config.yaml
num_hidden_layers: 10
hidden_size: 192
num_attention_heads: 6
num_key_value_heads: 6
head_dim: 64
intermediate_size: 768
vocab_size: 1024
hidden_act: "tanh_gelu"
norm: "layernorm"
norm_place: "pre"
norm_eps: 1e-05
positions: "learned"
qk_norm: false
attn_scale: 0.125
bias: "all"
tie_word_embeddings: true
parallel_block: false
init: "normal"
init_std_qkv: 0.023
init_std_o: 0.023
init_std_up: 0.023
init_std_down: 0.023
optimizer: "soap_variant"
learning_rate: 0.00754
beta1: 0.95
beta2: 0.95
weight_decay: 0.093
lr_head: 0.00817
max_grad_norm: 2.0
warmup_steps: 200
schedule: "wsd"
decay_fraction: 0.833
decay_shape: "linear"
final_lr_fraction: 0.05
batch_tokens: 65536
max_seq_len: 512
doc_mask: false
train_tokens: 204200000
max_steps: 3116
dataset: "wikipedia_en"
Each number is 128 + 24 x the weight over its row's rms, rounded and kept within 0 to 255. Layers, rows and columns count from 0. Numbers have three digits each. The size before them is the row's rms in percent of the matrix's.

# down: layer 7 MLP down (transposed), 768x192, rms 0.191, rows 430-461, columns 96-191
# up: layer 7 MLP up, 768x192, rms 0.181, rows 431-462, columns 96-191
down430 099:146117165092131106129152122146152089131139146083132104125134099175144127140147141106086110140116095109155116177130092156159140116114120121136114138132148155157102106137174097104127149111125089165105115135089165075101121091105155146160118147114156123158110127094142152131104147160128116165
up431 089:138130136145151094096154134159133112130149146122127115111096130160140080154106119127144139151106139135154138122098110156134177138193142097108161119088110145171134195112162091101123109138154150192113135121137155093116112109135116126169144139134112152089122129188100143096129114104127096119
down431 082:115102137144124145156119116127143074104133122122152134145131100104075153147129112135098106116129125143143122117142151119114140125127134146129163147134138160111161096163134133144123163112134151137108091103165123108092112142137065138096115143127122108123113172078131127177159143133116173086
up432 104:127118130122128113103108126153134105109110117134117101131147099121128133158136142142152094132092092135114084125119155111120156160122147167135104137120088102109134160105141126134151107146121116142151098085092113120126139107110115145068122107141131085116160107101143154129128117114121114117
down432 110:097135171108104108136143090154118139101132077153114128123123118128122119110156121116118163162164104106112141118088107144121117087110137100088179118155160135137097147122147108119117098105134108104117173106105095099134110150140156103113134193148164141110118119126136145129128144097112122118
up433 098:169149140100119104120179142119126168120128117150101148123135095072156126144096134168131166130120153130114079149146134138089123102125117099166140080152120104114136127144163128143159170160127102111096070095159117123123133090126119132147131144088111128128101130137129120126158146121135115115
down433 102:131164135146147122091149132150105133151153140105167126170169140094131137119154155147096165081115132128093137109126137150155102150101166131104080141138153129129106108123119134167127099170133113146129097146133112162127149102148108102108107114104111112153156174098083134133156079164139102123
up434 092:118129102131097132138131135145130110107100087141132115160133143122103127147123146135096102136134099147189150116133057068094139138113155072142156120126129135154102172157126075153147094126108131118100109126129128142132139122102177139119115145115145127140084106170110121176141166152180154141
down434 100:161157117158120107128176170144113092135130120086094155154096111102185152133083126100117147126111143120115151147145197105159137120106150125121090104158110119107111123161082121146151137146129107130125178127137102119138080140145129146104116105133189102116141113125141160137091140095114094092
up435 096:153136106118149139133138111071110137102127151159115152127108109159117147115150163157127138155094145116135126156114117142118127140124109115117110136094135126089146090141117150124119081117102110133123163130127080156125147133082154139159121111130120088128132115138144111118084129165126128143
down435 085:163125090185155133083146087122109103099110104114145191125135110137151154132129085158134143120139111121151176144147128140143120107121130135097182141088111117111159139120089156154127163106146119137155131098113155122092162131138135118158138095141119156136124138135112107107153146102120146148
up436 105:117131105142106114080185124150150103125115122117164121093150105138144133134112098096127130145149146111142147162150143119117126108112105137137140108109113072136204128141151125151077133127074139152141146107121118099110139146115155118105122206130099158137108128114114128150110112137129113142
down436 107:129138113152116132111114140155102108163127146116120148121126124113116124126128112159126119121082136175125158153153136127118150109131105115115124170162135116156155129109112119138133093146105192128139120139100083146141134153159097174106133139106171112116114146115141132147143120122113143127
up437 095:141130131119130123155120148140164130113163137107141123146097114096081156118097080100091118093113132111165127126158155115120117125141124132140122175119111154093133093110124136090104134141102141121146125181139089139163099164163117099118131104125158133103116129182120171158137144108091123127
down437 097:167110128132140109132174113130151147108144127129113129122161134166152122128113142134112096135100148117124132089090092157164147148116114098124130126129142103115121207092155155145156163129168111111126144128160135087120186119149225170142128169126123142105152110094119113112167103097136076154
up438 098:143146128136157124146127111122155102149085124101108119151141128091141134150154106118140098175160101111146142107148170099163125139124138111150142126071127117131131124097111137111160097125101144127148139121104183097125200140121089105157090111105117124079151103176134143128097124174133120151
down438 080:107150154110152170101132147126126139164091135151175152154080166106110122141149146093109120075111145156104140172130101136124141138124116151122165107123113162100100181151100129171120139135162125110159109135133149129105096167108127171098131104124130112119135133131141093108101096103100135155
up439 098:071107091141126150130126116169142145133110123160157104105132119098080148099120131125092135107156120103148158110137127140112153150142139180184120098113148117117165153105127137118148141129132164157108119105078168117131126166133128106142168102117108134177157131123121146147142097098141120133
down439 112:168106144117099110126101147133106077120156132143104153109176129142145124138157137140143142116143110123073107133122097131150102148140101088112131156137139115101149107107133091139109119118195122144133152150148087116121138133130126144135132129130124114124130122140151145087098157117093134124
up440 104:142082094115100127135161115128151114101139125142134118101078140103151127068126111085105120114148118091108150165128139129163095100122124114106116145125138109168124113134179164157147117122133082126126092107134084133141138120115104159111086128112166109154115103142123105166120121137129132134
down440 100:126152145140161116173110164154157118159084148112109170164137086121087146138143165142112098105097134120135139134091160182140168102069115114099116148165143108129148167120156145081160153153119113129139121158103103128135119098126123150094158154140114125089139124145095131115126113108092155144
up441 101:173133093112139152110135101135127121137099097123143150103148155139108101137138107142138079145174096141138095149158152171087097141128140108142123121128141143114112112154123139088104108170115133142137126100113171130109080086160103124115111142124110112106165095104103111134140144138092137125
down441 095:121140152139105144162079118133195127139087104104160201158170103141106122125108161143124159131141152090098128137118119117118110110131143131100155104135159108186127092100152138134129126130159122100156148163116123118121165160133142083116147142093136124101123149107104151162090142092095158148
up442 098:149115179129129088112130117145161131124128103125115084064112140117108122119138107106174117160096121129102114129143167120126153113103114109128105108120100159163112140117141138109114120118153102134192177110098137132155167103142121123144107166097136144110105115144155127122140106112141110137
down442 087:096095137101153103158114137118104144095160118146120106083136170114077132130114118158111101123099140147122115123123098157130117156151173116131152137112144111099126107158145148160142156138138148112099110118153091149125140088137127085109121113159119127102113145123111078121117128138145165143
up443 103:162191125115130142106128137125131109096112155125111123107088155078130124142101119151140128127180145113130126149153158165159135102118127110116121131104136119115122173146164074157127097209135117091080130117103122134115118121121118139113122105120115143117140121128141125102183127079125147130
down443 092:131154122128102085130134103128110146134128159062145147132132097148125121110123109080131141126128123147139101119132138144197152147129189130126149126138152114151133146048161124132128111131101135116103162157127092065120140110108149152152159138098126108139152154159085120147130110105133135178
up444 109:158121138117130128102114125156133159135112138121130107117128142128148163164126146135097123183111106109109134142144123154118120128101112148166121131167091113142122127122062128136129116094117144118119128157093075143149132146143149134140188148118121139124061101121081179112101112102098112105
down444 111:105104135129115136139116105090088135118122127088115115147119117134089116122140135141096135139083085122140110127118084111157132124107172149154121114139164120145141111187164126131173143071099187103113113132088146117147113141156126106122139113177082155112093140137137108163143134109149116140
up445 100:093132151135068141167154144099107073112138116156146150115081129116131133131106119126120138151103157171121166153100120104128087132103117129131070126063123099131132121117155138138098119124094126111083162098125125135097112145152098116087162136112130138118127103147108131105116129127130095100
down445 110:134146118126114169140169143129122134175116094148117131067144119121126129102123146130143135116104134158129128107096133101144145090144147105120111121105117094139089166130139152114120133140116161126094168136135100159120069156126118138110172116096148091083152115083132159113106110137162142104
up446 084:123119134118130124135130197134130136134131116114151124130210134119137099051141131130130116143135125088141137166148155167107145146151102114110137176132128107108142120162152098136108091134137115134114113135143155152121135137094151131116146088113079152135102106117170096147151115096120098152
down446 089:129128101122128127099123122140117128117112115143098087142083136146087167178127111153137098124175129135136126095117165158107102140091125085148094078163130155061136158092100121111140127133115133166131113111105157125108116141141079098132115152112139110131113175161174169095121171162121132123
up447 104:097145135109097107154154115104135087096137138095101128110107140116148169127173135154099125145148118153130122124107163094115142146114113138101136123117109137133120129123111165172147154125179147155124125145103060162122118134126115158104144154123176091124115163117118127066107108122159145122
down447 111:130141154127095142132153120157111124149126157131151125117116176168125125167095135137125122100148136136171144125120123083155139115081129109107128132090149118126118106091154130129165138122100120115107113153063120129177120106114136088124170145121116110156157122124086069085138094165126115147
up448 095:132132117126115130125146137150132094140115058118139113127148139109117096148129099098142170164146107132128148142132111116170189128121124115141115127138166154125132108152118098092158139138093109091121138127137134130120099139141134104151144119134143178113123118112130156119090100178117155153
down448 103:137109103117119120086103135147156151110124153134095076130118131107120167131110118133079085094143115114146125080070154132125144114131157141137144131140082115137152117117073087122136108145132146151104138107120152137074138121144089105148135137099137063127093118123105150093104100120146161072
up449 109:085135107126134093157133130153122128089137145142144105175152157117144144116135115124163148134114107154178143128131139102156122161082175127123128114085162160129117109103117114116062107122115111179135103161143113100113082109124139084075154160114109137141099126121146107127127115125158132173
down449 108:130115097144127184154112119137129145107104136104116116121081076135134145137147127126160100141136138124126128121116116177139167121153157096152167144113136101074105098147112156123141114146132166128130089133155121146138126129139087157157099138146148103058150148161107168108127096152116102089
up450 101:084131091122127139141073098116129155120113111112113110146098134135155124135152138116165205148170143114119082109145169150136123129124133155142107149109147119093136142133183143094059118107093124103154143114140139110090095152111137126122118176123136146143116142149086117126129089125111135121
down450 104:117150149128153151175133132145109099141103115113146109160108134119159132110152083110133106120137103069147140126112114158110113071125107142118063145126133081132141104120128128124137131157153141133141116118141114133151153124094112159112129139085131194122137167122146118139102089128115099077
up451 116:131095144137103094150130123131117123102140133156135086122123102102132156167125143158113142125112107103133121130100107145138104161086133106107105156138145172111110110110158150119128122133103153076131175122133131197100111115143122150125128138124117098157146104133141121108111126152118159133
down451 129:104146102154110109165108106119185159113134122156171138105106126144111133154092105105116149127156143150116177116162112114072122170125090132109083122122130089145130137101100109100124180153154105102178157138134120151149119131100132106124082120147110159119109113139103145187107119107103113109
up452 094:115078156096091122148131117122147107168154177130108153113182141098132139134182116172087107158180139129106110143108121095109166139137147118124122109147105143114114073130111138141108138128146110083123099140137093144122148132141130158139168126143094127169152081153121186107126136081142126112
down452 101:139140147150143132096096148099142135084124136129143160142133110151065134150058144106152129140164178102144119144143090138149112107136143091140166080150182118113124126107051125137138138128143142137143111153128139120117156138148128128117155133183167118096099156130159107117104126131125160170
up453 098:109120114102121134150137135165128160101114143150094170133149079119073127139090103148150139130156158155117095092084122147116112138137147073169112104093138099129118158132152124095111128130105128163132069099100093126103117148166121144141150128124068130113161153146114132156161107148105140172
down453 098:115142108126138139099129117119159160146133160151114121148093104124107154139112133126118105156126109102126138105177128086116132097118122150121106156134099098109135154127143120095127143112124132130105147117109172125174127159112104067116176136119114092080089104130122124123123119144114155159
up454 100:123095145165126114115121119147103112123084151117109105146093171099180113131150141094074134159127145116125161084150142133102093157161159107116153159130102130121114146046125125123114130087146134148117124191131090130123131129095116107144104124126160136131088094121153137116105101129179076148
down454 094:155125106123126153192131096173168109127113127134143154098115120143156153131165153144159148151143150114111127124133173099092133161138131164113127125125146089105116139093113114110126128109110094097117070171106109114120111124175168089109120128038107142113094127131146114141121115139114144125
up455 095:122150078089126125133191137086152104116123140137132144101138103133131131154152151144106114117086091130089137131153125156085151114161120151116110144125156121132098139097174136163100116134144100125178176112136140153105137153096129114084165107111145078141118116087099102091163129090152148125
down455 093:166138140144102120155114131171122160163085158084114138149128127121116092158126151085131177123140087102132116149103149120107129116094102159088152132168099133146125145113103169119124126131179163114123128133114114097113126107120117154193101138125101083124101116138173153146124123095127136114
up456 102:130175105085090128128133094127166125140124105154108089104178101158123090089131165144146114133137117088107095125117159117075151106129114169150158093105139162122138128106182128140101125127109122104120147144132140153144135120142130097137109141064133125138097142140114122121140134134111106102
down456 105:144131178148141095150103164162083086126099150085126120095120139144147097111108121158140158112140146117122106102111154128167124102209130119110130131150112094141154083130149112114150130133118149151143158117163110073095124098117141140099129130154102145060118130114141100159121148146115106137
up457 087:136100153147129097090133109123071134118151155113124100140154135161106110147097162137097108143105136129131091166135170179190112147119141139104149158141139133103117127117110132122120162162142146164082124110147124129132104097145121125128126130114140117157126076180080117077134141130129106181
down457 091:098128114125125173183144142122161138113124147112117139169092117066123113138145128160128137151106119158165147092103138099102131136148174160121079134119130132093097157136105147140147157144136118082160122164147154135161152136147159121144135136104120142111101139133103154127140154089122166112
up458 098:131111145147126077113139144161135126138180124133109071144122124164100108148113157105148147160136115129110073127158112076132142125147140086078123152150138139091153121161140142111168166140139128121081112100110095128134123119101111106134142121139155099130091171107066120118139089092105069128
down458 106:151180090153125146146101079151116142133116106146136136098134121155096100099128163154118135156122137121104134132100125152159175152154155153123153161122150116151082086122126136099148175074133136128132142118143164131106148135136128133137126105156180189147176119105191147101117175155182083131
up459 088:138158143148122142118129155128147155136141127139157136065128123113132119178144158099120077103131137156161092145156138102165118124116085136148178122121174157152151138106094106113153106189123107130155129111129102177175159172110095101126157144134159134141136127152143084100160096143157140113
down459 093:140118127109116157179072122147136143117134104110132105136127170104130103137138137138100099172133163141138075128150152111108118092137120143137160188163115118108135110161111148173110136113090131162131136103093158118128156141165092095119111143142135166148101118108139160107115181124147101129
up460 097:110127132146120103117170094126139099163115113150128109117157155094176152100098145122159097119128085087125130136107150109094158147120149146171138125124147109118083113140131116118158126125104123123127140129160104102134105132107118131092139142142093137138087133115107131090146120150128101142
down460 096:091153141126115131147119165149134164151127131142135131118118106088141134161102121127154139135130143095118146139128153126127138142127132149157134108127157132131157135124131164130105142109160148148139142144147152114134135113136089136110168093101146155092181140090118119121120142125157137095
up461 105:155087126156149141083140125098126121130129156131106133163155133132135155147129165127146142185160084110115141160118133089171086158173116172098150116063153134107158092123148111118119122123127103174115124115145133120149169067125143127148132136102153115144141124136123146139171096125103129152
down461 104:116132163115095135112106137148132141115104084132111145162105099165084132110151107121162124125132131185121130126169124106137140149122080135114147071121102129186178128157139117122143130148133118141108127131100128142075161094151162080135102128159091139142135149132143125130135111153104163160
up462 108:139088110116116140096132098130141145107065120118123128085095109179130157110139120121131181121115135121147141153130180157162103178111127164126102140143125139122150104090129164096136149119090143141120156080145095120132143138155115137113109147101171139168171137163129121157151112102184125165